Weights of a small transformer language model: width 160.
Each number is 128 + 24 x the weight over its row's rms, rounded and kept within 0 to 255. Layers, rows and columns count from 0. Numbers have three digits each. The size before them is the row's rms in percent of the matrix's.

# o: layer 8 attention output (transposed), 256x160, rms 0.169, rows 73-122, columns 80-159
# v: layer 8 attention value, 256x160, rms 0.0625, rows 74-122, columns 80-159
# q: layer 8 attention query, 256x160, rms 0.0532, rows 96-127, columns 80-159
# k: layer 8 attention key, 256x160, rms 0.052, rows 96-127, columns 80-159
o73 118:126128097112104128154110096138141110106116104184117137104103103143101130149144119088137103122117119073152110111154098085121106130109121138149151130081106136132175131144121178123153108102096135180112125181130126129068137149151121103136135099
v74 087:127144115127117133077129122151075119127105125129126163135167142108172140097135102142103141123127114122119137123144142137126129185131133169128140170102139108115181150131115143122114129137133099150109089115130123145099114156156165131114126153
o74 108:124102147173142101162105105117163146117184143131122122126128133117114097149128112089161130123134132103095152162096178144104113127127101077120165111113119149099121126104134075167128127153137144096140172128145124068125122112139186143115134116
v75 085:095129109136153138072081142123121140113102083103111113155148102116125149121097124160135138121114124159108112147118129111178161145129153158149127162128131153143109145104127111117137136184157140124084135138140090108086113124156182157145138113
o75 103:114129111152111160134132136148121136116146193163112154068146119178146120122170138134167132126116177104113119134142093105075148128126092131121155106113159092152101147095100135175106159121122080105138142126159133121155151152095135143132148149
v76 084:092155108164114107119161155140138114098092150151090169143127139074162106148126142164144110110148141165137129164128141154129109168142143147143135161140120115158147101129093171131108178112126122133146153162148133094137110150130120091137135084
o76 113:114124126149149107089116129124141091126131134126184149147090096172116151116124147104124133120114097133146131126126102151104163116066115157142193130126150124107112136139144148122128106161137158126119095119094160143107102152107132112137149149
v77 092:106135097093124141141141157137177055099109146159145103176100146069119086105117141137140132136126122156118103144104126150141126102157107142178135115151148149132139147159111128162078161130133097119102155114100143135136123148134124169099144115
o77 114:120111161133107096135121111138111139140168153115141155108077115113161172169147125151136143124124155114156163141147127090081173173109086160096107136110114102130057141103145137131162113146116126144137136149139141156123088119100135104162091127
v78 090:092143152106094069154117147142127115098109118192135130105103109130146163113113126132095140142148113150164094167134135129131112098180150113134144127104111112143164102134107094113098096145143082155114138112135154125076118094127086139133106099
o78 100:124118132103094138092124117144108124116128151082150128126124132122116127134112124136157132110118109072063172107107133113123138122125174162076081101109118136113092117117117135125129124140139128134170081097123105133124177171143155120093154120
v79 133:156130149119145136115148121112144126113137109141114106056087111152134119140156105133117128112169114110105167136155067107133160111137135147122069095182146121162112140148113143106129129122170110095130160150096104131123146138137105130148111156
o79 096:153142137133116122104125068125097150134124143126087124203122132091131141138131169171129125107148124121182127150111148160154138082125123160118138096084114108163113138125166137160165163131130098119155134113178141150129114111130151143106120184
v80 086:127109089174168122111132120159114155113146103157158125138103110115147140096144145118125123158123145142155087116116157182129124127115141155143158128140080146127170131116078116148162129100135118169119136135128122143101150089117153140126139142
o80 107:145144119158145139162102091154126133133118166098080138120147114133121101150088100148097130141103138086130167174131107082137096103187077137135108170114164118131109169132135113109095123102132155083120112157173131105122099086156113143140163130
v81 078:096126107117149144145142145161115150106164128163164127153124121131165124140127103170135105090081139118144107147123139123164134098129121119121097104089179157143108139166132120152112125082124149123156103143153107109162146132121098139106125085
o81 113:142143182116114123133143128108148105105094121095106139124116119130132103138116148131125145143157122100109103118151095144085135214092108130070140104131123116155130137115114130120143138107152143118131159112090140124126135130146180138137134125
v82 116:113159159118128112138082148159157144133119129178101149141151132170147135144114162156114142125091111129171083124132158144141119102146118110154158106154105139096146070159157116123117134150142125121131133110145156106152139124129121143144153074
o82 097:168139118106082122203147139117162117103146137150171118160111136112134124149125112128088146101104144130073133108113094143121096143089137113078102125164116131130130168103095117084163130099119112080131127135116120098110138146158122111116117144
v83 080:114152094065150110113158147121143146081102104121088101122161117159146120088124146073109134126112149134091114102119108137122157145131113105128164067130134117153084098138174137106137159163147137086135150134137124176142119124139084118117087109
o83 110:149097153167101131095122126104155090129169140116157144130156121115110130090118125152174131136168101107123133127141125143152124103137121136170118150130073116114137132117127102157107093120147139129111112139079132152122129136110152150129142148
v84 091:157142076118118086142100120120106121108147140116132174102147140178131139134150149130142108126116132123154118140164138137122128106121166124086138089120119124120120152111124126141114131127122130173105135105109083104141148104135174095109154150
o84 118:115128165151142154123097140120149112156116141120129151139162099083146122108113118119119174152148109121095117123119093148109121113087101153143116123127105124114125112105105117099109134075128145066141139164126136130160141148150111125121065133
v85 100:134171147128101128150100168105133101113101177140161128170169158088134149135118113135118131081110101161148123156166123145118126155131161134144141121111161118138085148095116097115132151133131132135154153118125104153136137134132105126114111162
o85 092:123097127107101120109123153142148158150183130145096104134096132149113135106160106137155137159078128159109134135149082101162130127126086128147119109148088186170165126125096123115126104129129135143142066133126095129147115124163134171178119102
v86 086:121139102108078119114072116149113136142096152102159153119149176134129098108090161128180144163140139144155092104107162141143100140109172121122149140123094168145115137125114123110087147125120136148112134103135124098120136127132123135150141112
o86 113:097142145116148153151140140101138118132150145154137176117119117148178129148158136102114120091110150140102126119145132116152113160144099154131149094126158116084103148083141163137175149202105135144123121165141136142183133143101161138124110109
v87 155:177123120108114131133126128119142121143137102141098105117096124138133142152153121159117126095168132119096119142102106128145170105146122179149063109119162071139115092158145137131125114133126117099159168155086101131134135113118098152151129144
o87 106:090159133166160107122131117088112092103142122103143127138134125117170118090106121087119095161108107126129080074133130146135123103117145132113129161116076133125122190138114128141101139116148155112096131116145177167170124146172132140054156146
v88 092:131123126128177126142148116127132152148122092164133131140169122122152093094127163128104170144143119119078152114124127162148137147164110107149142171082152170106100156145131124137111154097147155131124136128144128087136141146117147148125157116
o88 110:116127102131126096138091120141126107103172134124132130114111141156109117123127152182119136092121148102125101091128147106136150137108139161138123103135123142141128142102092083137115093161155131151151072119121113153118106101152174133137162107
v89 122:063123138144131143126119179137142117143134107134141154143169123139168105114117168138146104144115121108086083131123121149105131173120119099161157158096149151141149173155137122148135148124141176119094137117144119118110130143107130137111154079
o89 109:134133153143135134126156154140080114145176143141093159172113137137094106161151132142151107159148111129153142081110157128134093101148066109125141145090119111106168083103120137100175139132162079128135171121138122096112133134113138116173079148
v90 080:118110144120184103129114122161180147107146130121092097119134113141136116113126173145167136110187097132136145103086108170126114124101100101121087090110119085142088112144141142066118149145168113155149109125157106150143152124125100119145148151
o90 107:140158093144121084082163130164091086185134129173123155120125129121074123100144099130088106153115152127130130137154100123104153138162116122132121157182095117083138170134097106122141105133094143124131152138130153101142135122140145107143141133
v91 088:118137123135135079109160125144146112131107123118119143096124085114119095127158095168093124108115077101122118148154117091111102171125097080191115168085138114138119102147131087104104175112157102135100132144138126138154147128123143143121134138
o91 105:114094120126097140132144159106140123104127123152088106169151140109130121150130122114104086147136139166127121102077120148156117120146167173111111120126137151157097133101115132136169103140146151103150158143142120178136112137061136148128141117
v92 098:124129109138132122136133150143103135107128135157127131126137125159144133145100106123128130136118203134097104124098110157157168128125094133146110151075141143168100157106118107131143149117132111127110168134145100108160150106121104149172168079
o92 103:160159104131158170154094154107128161129117096111114093147186138127136139184129090096127101110142099133150083135114116108129129127133137125132159107175126125131121090134126152144142130109138121109152119100125149117086121145151136119124091133
v93 126:105130155161167148129121116149132117130131124146128124135160094105117097178137161105142141143124142102104139087144163135134129154121078113156134176073158120116167118133111127125166110127099149154125157125121101114111145108109117146111157119
o93 095:166152113121113131064112116143122146111161111131126154142073138144115145132115123129127131131129115100100192146111153101113068114103128137146146133137152139123112113111101152148078126150130111142107138162166147147125131130146145119110176141
v94 173:081109124151141098128124134154118144140102152118126160150166108124127110119105148107135164155088158115141121110138132168113123140112107099159176165131124154116149164095126100118136154118118155170097102120147142057145119131117159105124170103
o94 114:188156170144152145144114131129120130101127136181143135096112129124152156143146138109129119132158130124149167140140144157095115155125114130156091181104111148117118108150122194146097128137124118118117137109111153147101152122148115151132085135
v95 148:187144125110121115118144081126144109123132122131124089121103124111128139150155120122110119110162111126131140152142098105175138125146153155159078102173148100139102092159118121140153093118129099104150153154123087179132097124143107152132116164
o95 109:072110105154104119155116141117089176147105095141105156142112102143104098111111082121134141164119140098144111120138109158101156113126105145109183139154110134095126182122127148095102125146133116133129074126119137126143141122138159140083184109
q96 003:128112130129111133136118120137110095125121131162097139111105100105125109108128168157088144116116094141101158161113093107140139146124131148145140147129126141119121110095178146125117087117158146094099107077104168139135173124092116156122159122
k96 002:122125127104151155146148128179152138158116083176109139123131162134117156085108106102110093129108138111086124102148154120141125109140139097123123123164146145153127127114144101129173149107145121130141103132162177134133125145148080114134116133
q97 002:105107144132133102155132135130105132140088171136120141123108100088147112154133144158106118158133126130143143170107122126122121170119147165169106071100097181120104132129161160095090126156132115164133165108102182125133163108124117115122150131
k97 002:140138124165122146123154104144149115158062137144124111135126089127145128135089115153146144148133078132135126096128121113133138125120093120120080095141096103186134087099125126128187094102113132094159137141161154149092163130075167133107165112
q98 002:114141158132103145175112157147152169111126110123135138168144120175127154152085188155121127101112133165115144125151093137122096149129203114116110204110093115089158152121100151160131093081142142131140162141173139111149118135109141128149139155
k98 003:101122101160132156147129150141122152105109106103132186142128145128114155090134167149134143130101143145133127138138121126140115137097119182141178124132117172129112110136166151124144141106165131142066142129098173146119150110158103134134137134
q99 003:109095089103116131149131096166109153137136131095151104155119135121096166082122111068114075110140128175140127125136124125154103117159112136085144141138148148118148104162131146131148199157150114133129150140125109176133143128116158112131108103
k99 003:143128180181162123137098102137092072148075113153109137112117106121159132136124180135137149123107108137095105142115137121130129120146139155140122116133155121140145144170131130149122123139128103114143101084111170127135129131095153110138176067
q100 022:154111134093103128102143156119128098102139151148116113136130119133146114127097086115158140128124164101108131114149125146116153094136145117098135145153114081148125109137125136145123076156089119084181128161111111106106139140123171136153108167
k100 018:102120113156127155126135126127121128095132133112109125133133143126082132135168120168118101141147140146117151178101134162109134096078149116127171140083148110107138152143124123097112127076159129132092125120110133136135114116147103106131118104
q101 018:138149103114106110118174113100122157131100184137128113128150168128117121149158104121123088069133111116124132158103105166123208120112131078138149122122091133147124143125189078084143135136108117130159174156126109132110129161155140135139120119
k101 020:102091141127131138093187161128091086125136148151099116166121143171150120110144111131124131102168128139129116075128105164113124139146077110122137159148134122106105139156157129145138094126096073107148145142116107125142142155123147102133131188
q102 039:147122139114122143135116155124158137121168110109126111104147117124148126131085130119170168163110155134135128120168122120145116099152124128117126142148136122141154119135071159141139115160085131103159099132137146116134125120095132136119118151
k102 033:101094117141126143084184174139091093100118120150110125161113112161098114127184094164115124118165138143099138126113131153097136102090111121130161176106146123095126160155152108131108093090138107123132162145117097150140136147144128116125125162
q103 045:140125130089128109109156158123130126114145171152113110132147167110120124143086073123153134133117152103109123142133103160118187089132127080110140146132097134138125141112158110113134098158088086076172139163096109127106147144141177148146111138
k103 041:119100153121144116115165178110131101150159105121122123150122156176136122117128128154142128142159146153144091076117100152136125143189070098133119125159088140111129149144154120167143119136088061116134137141140100149152133160124148105125133176
q104 034:124134139154144139133104097114159175157109097116145124111090100133127133108149176132120118116144102174130139115141137111130068147135141177165133110149165120120134127157104154129145154093126145196082121085161136130152131134080079082110152120
k104 027:127114085131119126082141121156128165089111155131147149155072073123119136121162087161078134103148093119091180160126155111104153150098139148126183171115153118127143158127138113119116104091133161144143143116129079156103118129159111125104145112
q105 068:146132133089125138132140156113150152123181130122126113110159152111127121151070114116172156149092154130145123142148119149134149075136113097110122136149118151150150138126098151131154099164088083106177107140125139114138129130099131153125104137
k105 054:115092158122147116113166162097134102145174104111128110144127163176109120120145125153143121133164140172149094065108100175128130129182077096139126133137097171110118156137153118161122109117093069127127138131141103138157147155133142106116121161
q106 067:130113122107122133131137153127151145103180127107134111113175188109127140133091090110165147157106173126127130134133127144137160086134111086111114113114117164144135156105104140150141112182124088109178109151134147105121119122131136143131101138
k106 063:116117175145145127144133136109129113151167104114110101131158170168106114117105130136174124159146160161154072093124087167137130106183089100120083115153107158113125132124133150142149117158107066111131124143135127139156128134120145126132137142
q107 073:112104144140109137127153129156093049125101106168099137125118093143138139107164120139098120122151134090110115111141154078133096135098127138120116130101132068103124092140118116155087147137158181103137109143100136142091132113161141120127127161
k107 061:125156111172111158159099127147130113106086120161105122144154099124115121118148137114148132159102155125090118197155140117111115108073147176140127123105190071111151088125096168090127124152168180104143101096119181113111107083104118139159142091
q108 112:126166106091139099171152142120105144102130129139098093100130111121128170129133106104093120178132112148129104131089148163112125149117132123142157129139114078137138113102050104093138138113147170077159152091131093101129142147118133133128121143
k108 112:106161144097123079169148129095141121111085112138126102115148135106141089134118163091116136112141140134102114156098131088129091171115149143134097114220141124123109109116098092104084136157158148113133139135133111114163142122101152134125147104
q109 111:132146143120114152100107119140126139063170187125145109155128109141139115161151146135156188111132115092106153132100157149136084117147099122144120091112107093140075151137139120154169118127138124086113150141119141109094132111107116082054144104
k109 113:117147134135114170120095148129121101137113131095144084134157131118116174135108150084101132144128107100062155112148125168113142111127105144132153095168119142155095131121071129108122108077099114079134134158121124111150162168130118092096134110
q110 117:139144168135093092151099128131115120120140087125123119128131108140129070117112086114082141104143107139110141173111121159130137096177156119128128133117144152177143147153120118180129166117115156155112143123146124123102153129171188128153169114
k110 118:144153155124126138142106164134140124129135083135138120125142127151104098140127122116096130099152122171132159166089169146120128127138162142133156128077144122142114098130171155131147109143087090146123103051153073101105128141129148120131127131
q111 124:105129131118149137115109131132147099137109135108139151130140103085105109120138131096118111109127153114105102109160141147121183152099081123114142205115082130094087148141115143112162164139142138087140142110123151125107093145108124117111119114
k111 124:101174181120088148143140129142128132072081158125148129133132096098078081171132102084140138145163133135102153139119123091148101102133120134107138132130109124117095128147121087105158131141127117112138133131145178120121122136120120146109105109
q112 127:153121117114116108113120167095129103089117146190143117147101122147159106097099138145140081135093097134130111173162122123123132152160131143141152127140114124116132086112103115188124156117106129120148142139094128105126081156141068082119104134
k112 130:138110135147137124105131146120111072100177128173156109125125116148153088100135114155141097133133114157159126075153143128146114117121146105119163107145116149120161138102159083100126091120138130103117118110086100101115117158119111138087144139
q113 124:140127169117143157162118139140136108142107112141082132124153121129118108171128124135106141110094167157098102140141092145158121136125101153160130104161123123178135107113154087190167109137165085142164070141099155135100148156151146105134104104
k113 125:095106134121121130142138116122161114140102124148103116148147111120117147145116180074119105124136124156144106141109124142141105121163131109133175064102093127086142082133150082168214103105131120155122142156130140138075136103146161136122087145
q114 125:132119177110158127113163162136094195148135121138111112113147109108108132113165151105115098116131161162099158155112126180116150135137121136071167133130125139108120087154119133171140123119167134141133128131111168124116131111120119120113135130
k114 128:129103118101147103102127142148153124068106102115125122143104099106093140098151123092133092158123128116107118092101113193128135147101115130112151116135148148116106106148135111144129156121138135150144082131110138158150117145120144135109143163
q115 130:125143091133118145104103140117122128173188170123143160139183140103089103102153067111094131190162161117110143141095108109114109140141122171143110116132124125145130104122168089144117133113084166138146128127149126103123111147122131156144087105
k115 130:152117118079089134086163128121162105152130102134168124135102138092118121084110115103118125140163124125143146170147105093055110189123118137151074076099140120126160153128149132145175151105115143155126110147100139122093127190127092148124134096
q116 128:170182142141138124112099105105172143140113140136109091136124162137091116080124127129123160112122111167129139134159108141098142128146134120099107123126141147115119162096117151108113159119175114117172119127103092110110110103141104158126157146
k116 130:158109133127133135089103125090117132130073132125117099106158130095114064106118158126126147186136116129104142133117121135085107087162159098136136170121118118115106142141144139167113141154135093103089172118108115130125099119111115136147147167
q117 122:111142179094133094100138091113114158147161121106132139137130114177086126198130154126086175148130101122163117157132102133123113136140115116191126146126086104097132101108113130094099110117170162098110176125123135146134130173157130126127111118
k117 130:176121150106128124126126122119154124131161152124127104106153123142100154147150117095134119140094096120132105141141128080121093114180143116135122166160064158154150103136102099120080097115166105123127108125111082136126126128129117120095161132
q118 128:161102140139166157113143123124123148133121099117106099136114113100123137136110086139090151107141125125145155091162160134142110151095157134142110110161132166081116141136108146129202148156101094097113139152084117137121142157156128151103159110
k118 128:134103096136178114126135144125145094145154101134139103114145091099142161096133147126088143110167143121100188135127120168168145171166092098156117121126109117119134074130141130130072145169144116121123128120121171117142124155155114146132112128
q119 117:139138130130128100160140133124149132161155116163132119113147141124124140162141128127135112138150086158164107132110119144118143091150106141135136133159143099104131131154146125106101108101150096170150141145124146091093158156123137162109111123
k119 122:136124122091106124116124136094123128136150072135136149093104112142118113167140123121148139098115069127095099155127109146173145124115155112151118099107185090118085150102127143129076149108156115168131150111123139122093124127123132179108101129
q120 123:156174117128097125142123156175089132126139118109084131134117170129084159148108155143133139163155109120128127153095137167164107170107135115090114147098121155153143116098092137115139120109094129159159118125127086142123110129146092132103109097
k120 127:167140135135132129107122133178128124123081131103140089141160171082102095098119160162183151132160138136133099134084121169119132134134134135103161095125115115102161095127097130129087098137127156154118124134124082169126113117131154170114150112
q121 125:124139152096123121123095137121098129114146081165186113083175137139115130136149089130080134107116151125110100117166100084135073130124113081089128131110075099128090106090126152137153118147131184189118185146102128205119102115072137133140141135
k121 127:160093180132136140144098144154136099116111126177152127125157108092075162161181114139107115114137113085131120178148092148102112143122121124112090137143086120142155139090117137115142122111118115170115143123076108126167143119088110146153153148
q122 113:150173154106132151124142090118113148104150098105114129102132117142123157122135116116112116164067111116150154134131144147129122099127172124136088089111177125109137143152143106165117094130161138117104147106123119142163089151157150110123128148
k122 120:146122156152139101114129131172120122143145113110135074116165143124119165143130129128109100112054123151119144114110140141143136076130201151121056148088156147154096104148138131142157142088129154117146139102121100109125136121123163101115159127
q123 125:136117110122094140131160130119095197188112144158124099125106119133112105107111080079158136119132142123119130124170103140142180115189129142140125135128124129107124120106124167136102137072153115107148093108132157109149133129135127200127145161
k123 129:144144111127105154123107089137134127134084133154132144087130142145138147149118105111120107136098130159142130132145135135110143132133159104144161107152076126119118126121186175147054151161101140135123118092098167087158143120166074134118135124
q124 122:135143109148112112108095116144112099200146133124082106170095144128130134126148130099129114116122141101117117123114146129143114128136149168129125129154153126106114173150139180132147052117134159141124120091125168161149127160105136128105144178
k124 124:126155109092135119115066121161088125164123128133127143172126157136147147135124128125133121093139153111100155099137131110093101095139113159089138100126102146112099138065106126145137111147117079185129090098131091153129125140147126156117140147
q125 124:134107096128162093148145110168155170082148150132095075091140093123083110155128126159083117148130179122116127099128080105151113168122164101110152101117115115136136130126101107153111111144143126097131110147139104121115130132119104109144132158
k125 124:136149134126124124150131109111150149112153146098105122161160113125123101147133109102124125146156151096118063085137095134105140157101113112098142081089141090152153129155134122122144122128128113117149140134150124120132152131120087112106172097
q126 117:100124098137130118117157121121140104175133137128130074114136124109099103162164103131145138115113125101127049126171109120180081131178174142083136161124132119105156166117100122134109088126133105179114101143121138094138146138164100084152115108
k126 121:087111086116154161127150087103151130155131132108098151128124093131125075146125121159171146100105144054090113137159114107134150126166127137108143123107135119143145129167091108142167099154138159169099124124128127092103145110132162124123149130
q127 121:127116088127133144164119101126117126120083133112122113110122139119128127079103167133137159119122133126133083141128126122109116102135141122097110126106106129143106097145133132125164138084148082129156147059107127196117143122099114114151104155
k127 128:180172115158145138114170106110119149140107122113156167135116139083148139109112137109131135068133120118119122125127157120168094149139147113096124130109102138095129082098101165141134156122164080108122160134138072095145166179118119115167071162
v96 082:127124159087165133113116140126187101109108164102107115163135143128126105085117123162162134104113127127145135086117133099137146090160119106105163099131124155093143114166147160122136121156145122139114111130130162119141154172103123116101063107
o96 116:112189118111117168164116098113103164122137133137140172158126129187135147125140107126118158144166123180111126135160173134084131105114147158122134159187127139105150123084113094118138102109115107139144138126132099135127126128172153158133207134
v97 087:116107100132137172069135141122093092117111121118161126128107112124110180164131125108129066136147123108116192156148130118100099107122109119131111143195150127161131155138108111122137109117093154134103106111146121132090112143128101151130128192
o97 109:173126112131131090155162125137141121127136092124134128117104138121102154102098128144125126153112118177144098129119114130102146142096194137116149110120134125118170169088155151104141143112118110128130143200099107158170184162153115103125131123
v98 072:142169143129103167108096157105091138163124126159130155124113126117126063098117157146175089165173117127150121142169095180133129142097134128143120136109116124143128158080146135155112155133127139144166143150127134139133110145117111083094147132
o98 116:137133104122163090142161107129105173130107115121104120104121121100166140136171107175110141139105150130164123134113137118156136091153158095155119154121151095123146120127102139141132109137139137118079132116111131150108127135143188131143125119
v99 068:147170106125127100140100127155132078099153165138067097125148131176136143124074138130140144115130075179125108084149149133140139137116090144116128097148122133134108126130098108109131077154114084124139140125121161115132149155132100138111102140
o99 115:079183155144142116163149127097110155130117109125137184119108147109116096115169138117137122143122120117120125129080121106124123138103131125081104136079144107136136082173139132118132130106083121166147103137160115149123145085136136104106166121
v100 077:126131108137158128128170134162148120130148127168123133146130124167124109147121112131147086103100105122137121077110115074136123162124129150129082098163165133144125145128108122111103123103124162135119148150104135133116096101126145148162149098
o100 113:142147139156113110149138115093121125124149142116125082098090163108109149113151119153113159080166110153089124156117089196123194113132104148140137131107096138135153134116129114141189074140154125141160110173142126114132140155108117174108181130
v101 064:159158175141099141146120092109134154149165122143154106094156172117135120159150162145136164139117136162179114100110152066137157127114139106118110134155141073163140106139151144149124111135113154110160105109099120125074134100116117106142139087
o101 113:100079086090139126149121167122094115127153138106099149128137111113154104128123130152148118117141140114121130096171144187121075141105104130110118144098076120096134118145148122117118067141132101141111154098118170149138129162145167129137141163
v102 071:141145101190121131103123124116116133136094142107121144109133100154109107143105153107101157081127140083128147161121155138137147109154119144137161145117156116099115105129105148123128138098107109130123116096180095119155092113100176154104146129
o102 114:099086150082124131126116132138082132117083071132122126115143115118128139136126093136108066187172143169090150165148079144101126133118090137141079105095122119098170115130154097136147142170096107114097127172080176147098110114128133148139122147
v103 087:102145108162121146113119172125164098140129133108117121129131156128102131113106138112097140122127080115138105114105136111129108111121089094168123077132133136149123107127168120147119105128107130115143106120101100186131144148134088181119115119
o103 103:122149141102096128162138055158159134120076144125179128139112069134133124138125109140120099128146135176103130159128136133158145132149148087141148168143144152127111093128099141105158132152158077148098125125176156109143133132100148107109074130
v104 074:119131128156109127120151119159129135115162121062135176150131125135126106110133127124105107097160140121160169155166142140107114125055155143117132129145096144109126144136141153097141115155128106193110114107127134075119155148162088090117134117
o104 123:132099159081141142102144097104125130129111139095106095122153148161087175191127138101117130146066124096108108135132131139138127130141117111152132158148151111122123130113093141179091096104171125143123150201135081105144115098139129114149110110
v105 088:151108156103077072148163161128121137129118131115139125138119152128104115117132165151139121136184115157143117157174103147109157143114145100122101094127138166111118142137137109127118152125126147110132141102121162135145160169144093098133096095
o105 116:130116170126137153135137105113161174125139140101124122150144066192106160138101127085125108120117133111120120091103111112108141118147127140135120128116122106119161101151121121103090100143163149129077153154129165109141143154139130128135113152
v106 075:128123117086146127142096125159119151085111132122131177144159128138127110124098152142110149135126138135096141114073146132097108128114154110104179130111115146101159102144111131152136160159132111107075116107132142105117095134154145130145103079
o106 112:136115119144143097140120154125119121131181120140134109148122085131145154151137147098125114130156111103154119098156104126121153126159108154184109143075157104140120152100130103135126132080121104091143143116127156146154148123101072131140117122
v107 073:159081132118116176113130167127112097130135113128125103123128089136084141141170103135108156116090168099126121168149107164152143147128142169181092160165139118179081194114158132118094106108153156099106132155109141107123126118150102124132153109
o107 115:118112094100123090133096095154106136133118151134133141133133181109162145148073169093100100123124132143104114150142130118098157091145133144067145106120105154124151099144115146150114089107108081127146145091138116126129155108117120116139111122
v108 073:150126182101161127100080160139175111140096120151127119135150135104130152120121130090118139132113099094107172130161125129112124111164116108166137127117128132124126100127145090141173141132108132148134093113103103118111155159116113155076157127
o108 110:121111064158112174172181128143148148119105128110100148099082127134136116111095128140169101107163094132176112131101143145131114131099131138142147124115064085125133135170094135131105155111126105115114131189119138150135095106132135113137102131
v109 091:126166121175166119136157099116141118127112100143101125122122095133106110123127106113119136124161090115132135101151182180153101119128080106144162136127161101104126121108135062127148112120123140133156099133147163148091107124121122164149162146
o109 114:108116125098113179103128113152115143201153135108097074134129088170149129122106158129086153144085155091152140152145118114142119119142123093161117133101138116127129134150086121133138100101100120136133148149098134131153111098155150145096141130
v110 093:121099131114108096080150136108139092144106129110119128136087108114104120145151115107152156118129078122173111153180139108112122102093178138119118145090175090177107149128094111146148111132112095148160139136120105111131139126139134117101111173
o110 116:171153153121109155166115156143120153149144144139170113149105155086136173140095109148117129114109159117109150109114137108138145126130093134140133102137083171109154135113161154124113136092084112099106137094112178142133089132116083143110174102
v111 078:125128086122168147144099147116118084124119143122142162102129091159144172151113125095113108144150158131126107125126115119137096128127158126127162125094135118119136135120134127100132157094104123163127109129123126062115110114154144119141167135
o111 110:166160126092130137115119100149118128118145119113147091115112149134100112094190149139121142119126141149121143127146161120122169102096066117121113129127128107143153122133125121102105078143077160119141164101152127183144131129108098153125120100
v112 072:130124090140140137114097147171091139114143118131120120081104104146091202124140140133138144107148108104101102110125132152140133107127124088136099152122124081107149124170100154129141109139144129113100142181134109128144114090092138116162140112
o112 115:138093112111121115137125099099107135186139102147126106118151144089151113086145135109136090150155132167133109120106122129145103163131119174140142124113163182110161094120151167123109143100117123170183122115097111111108136142121124110143166145
v113 079:155097162108144136098169109157176074139106158090095109101078128069122138161153105167179123134167129137182134133125138122087092121125137123135086140134104138128174131141124139145120140157114147149075143148109113129096128115113121137088117160
o113 115:106134092129129097115114112134117158132157105169158132142168080156147171119160155122106112123093072109095139130145140160159133116109093130105114142159114120147126166135104135103134138107131154063137139142115173105158157147117183089113141130
v114 089:119113119107125090138121126108101138103137145117178150130114135117119124090114095142136112107094161163153157133117106110158131121118155134131086126123114161136121145086127124136113109125135184096144134119122138175092124106170107129151100126
o114 114:133114162112128140089161133106157118163135083151135103096128101135129132152117122127101142122117127088092077132112117134111135128178100148122099108119100105192115101158104167143147123098137062139131147123145153102115126146120130092112138164
v115 083:136138117122143097104138142146157129100170140096119179121125142133142111096163145160133171120121104132152103115143137106111103140124104096126141124113135116151140103159171139143114092123162128114101099111164111133159118125162154123095105128
o115 115:104139154094101159145115131114138102128096129132133152107141109148089122146110110058143095150106154117120149138151152124115158104128112094141107127110096122134123132103142123090180137125173133153158114121128167104104159119099137107088120120
v116 086:100111110157149159110106154169144127144098128148119145129138119131142121115125136120122152158117109102143152096113143080100102145176078100132146148113119148095132125139103081138136142122133116112125107157161124096127118091123166087118173129
o116 111:126119103137140134082148128115113143115150139138134123117148117130128120163074137120128111159116146136104099158113137158156162104097145145078185125124085126089126130148111155148134125122098131152090181117128112121103163109111179178129103113
v117 081:142098103140135183128141145131097154143141139162166163134166120107146071143111142144163103159162129112105131114113149164117122136111082121099152115135134118138172127127158121146082129098141127113128145119120119144106134155101119135141137151
o117 115:145110107099132134120127098152118114111144084140121142115099086156121216139139111102113139113119112121116112111108104126107134133158134128141125120082108164073053121129106096119148159107093133143139138123122150110126144132133111106112122108
v118 075:127151167096108098114120132078127122165119155104132149086112146094139134153123153135151131088103119157173130131144126125128148160140169132189093097131110138129133127158142156136094175151125093154117156127117111101149116111156129116130128110
o118 123:154119123123119117154128122155113112101152145164109090171139132143169107123174117107132098154183158107099085128101107115118111097092109115072137151103102102133115123146175094119102109156125133142110119134165173150111141097119103099102144081
v119 096:123135117142157125120150149150099138117119114102122137108156136176151129127125196099183135130138119087127137057104189106108110162104104134150164108138116102090146139137122120111125106155123102150108133134135119137143122126136132149118202115
o119 106:124134129164133144103101081112165099132114118109145133142088108094120114135142107140103141133128120161142148172133128088127122099165127122089105189139101162106107116160145116144144133150111114157130130103091132151138116159115164115177096126
v120 073:099165133112136124122098081134179118193144116162124150128129129140107127121129091090150120108142129103097088106115119107126083137121094147124120160085155087096148130166113116149152108121142104152150134115165113129096142159133114173143186097
o120 116:125103153119132120149173121097120122089076153135117103124106136137153098112144164161097153164115077143107174127137115116115092086177145124152136104150084122124114094144143082115115137126109128147109136122095134117143116115112128095123118136
v121 074:124130096102111141144128149106158112113138118149155133164131141155167073110109130117150114157126132138141117111128135110112125142137078065109172134099100130135136152152170087120148133128171121115121136156134116128150163156129113132111112126
o121 116:112085123143130099098149119164157124127118154118126124093121154088104150154123118151137159086129108140107117166135131141107156132118138133127104105189164145117145156120115155135127125115122152180112130128116165133120105100106126137137143151
v122 095:093104163130098113111101161102131133158078129124158130116108149141138170129128141168128124129119154123124139165142169145108145113085158110084163134187084122091132190147136157140103121154087107147098096131123164151146135156158139087139097169
o122 108:127121081103103143126158116142155166134098146141136166146125155110136083101091153080145123158093135108141120156141088145119120123160125134169140135136150132151112112123108137106143139153083186185118138143131168092086138135130102131114120096